Weights of a small transformer language model.
Size: 24 layers, width 96, MLP 256 GELU, vocabulary 1339, 2.3M parameters.
Each number is 500 + 25 x the weight over its row's rms, rounded and kept within 0 to 999. Layers, rows and columns count from 0. Numbers have three digits each. The size before them is the row's rms in percent of the matrix's.

# layer 21 MLP down (transposed), 256x96, rms 0.377, rows 248-255, columns 64-95
099:519481488480511475476470542488510520483522503505480478491481480489494515494493513504475525522525
094:480515502495512511556543518527470496484507497540528488462529477513521499542502499502473479551519
080:465511487451488504462504522515510538500490506522454504492486515487470514484488472496486535504516
118:495523529504462548509507514511496470476530564502485534498475511498518500505508490490478444484482
097:496499511503516512484501488485508471517510507494452517503485461493477527535480480514509474490538
099:530509502454456467534530522555493529481495529478489492521476492470549528493489472509530510510520
113:469457506515471509535500487460531487455559560493485482541514524530501456484456533542517506492495
091:535508511497538568540482498502541487471491500494520505484500523485506447513508492514514490490520
# layer 21 MLP up, 256x96, rms 0.5, rows 249-255, columns 64-95
101:478493479532464476514467522512503491486545508463492529475541512500505504531530488516510511500473
090:500523503512476509462501505481514458473521522483507496544495498524528486505495453483493505505482
106:480544518508457482524501495459491514538513512497515527546517472505515481454537516472487479525491
102:484498530508489483463477515552500524497487545505520498487508491508483543524510511477496464470479
101:494535501544472515484486498506465515495536489521487460527516460479518529505520440478505474492450
098:460496477549540506501505532501504454521462549492505533504484491515488514501513504484462487514472
102:483522511518411499483493479504481494478509488514523525531515507493496527486468533481507489501529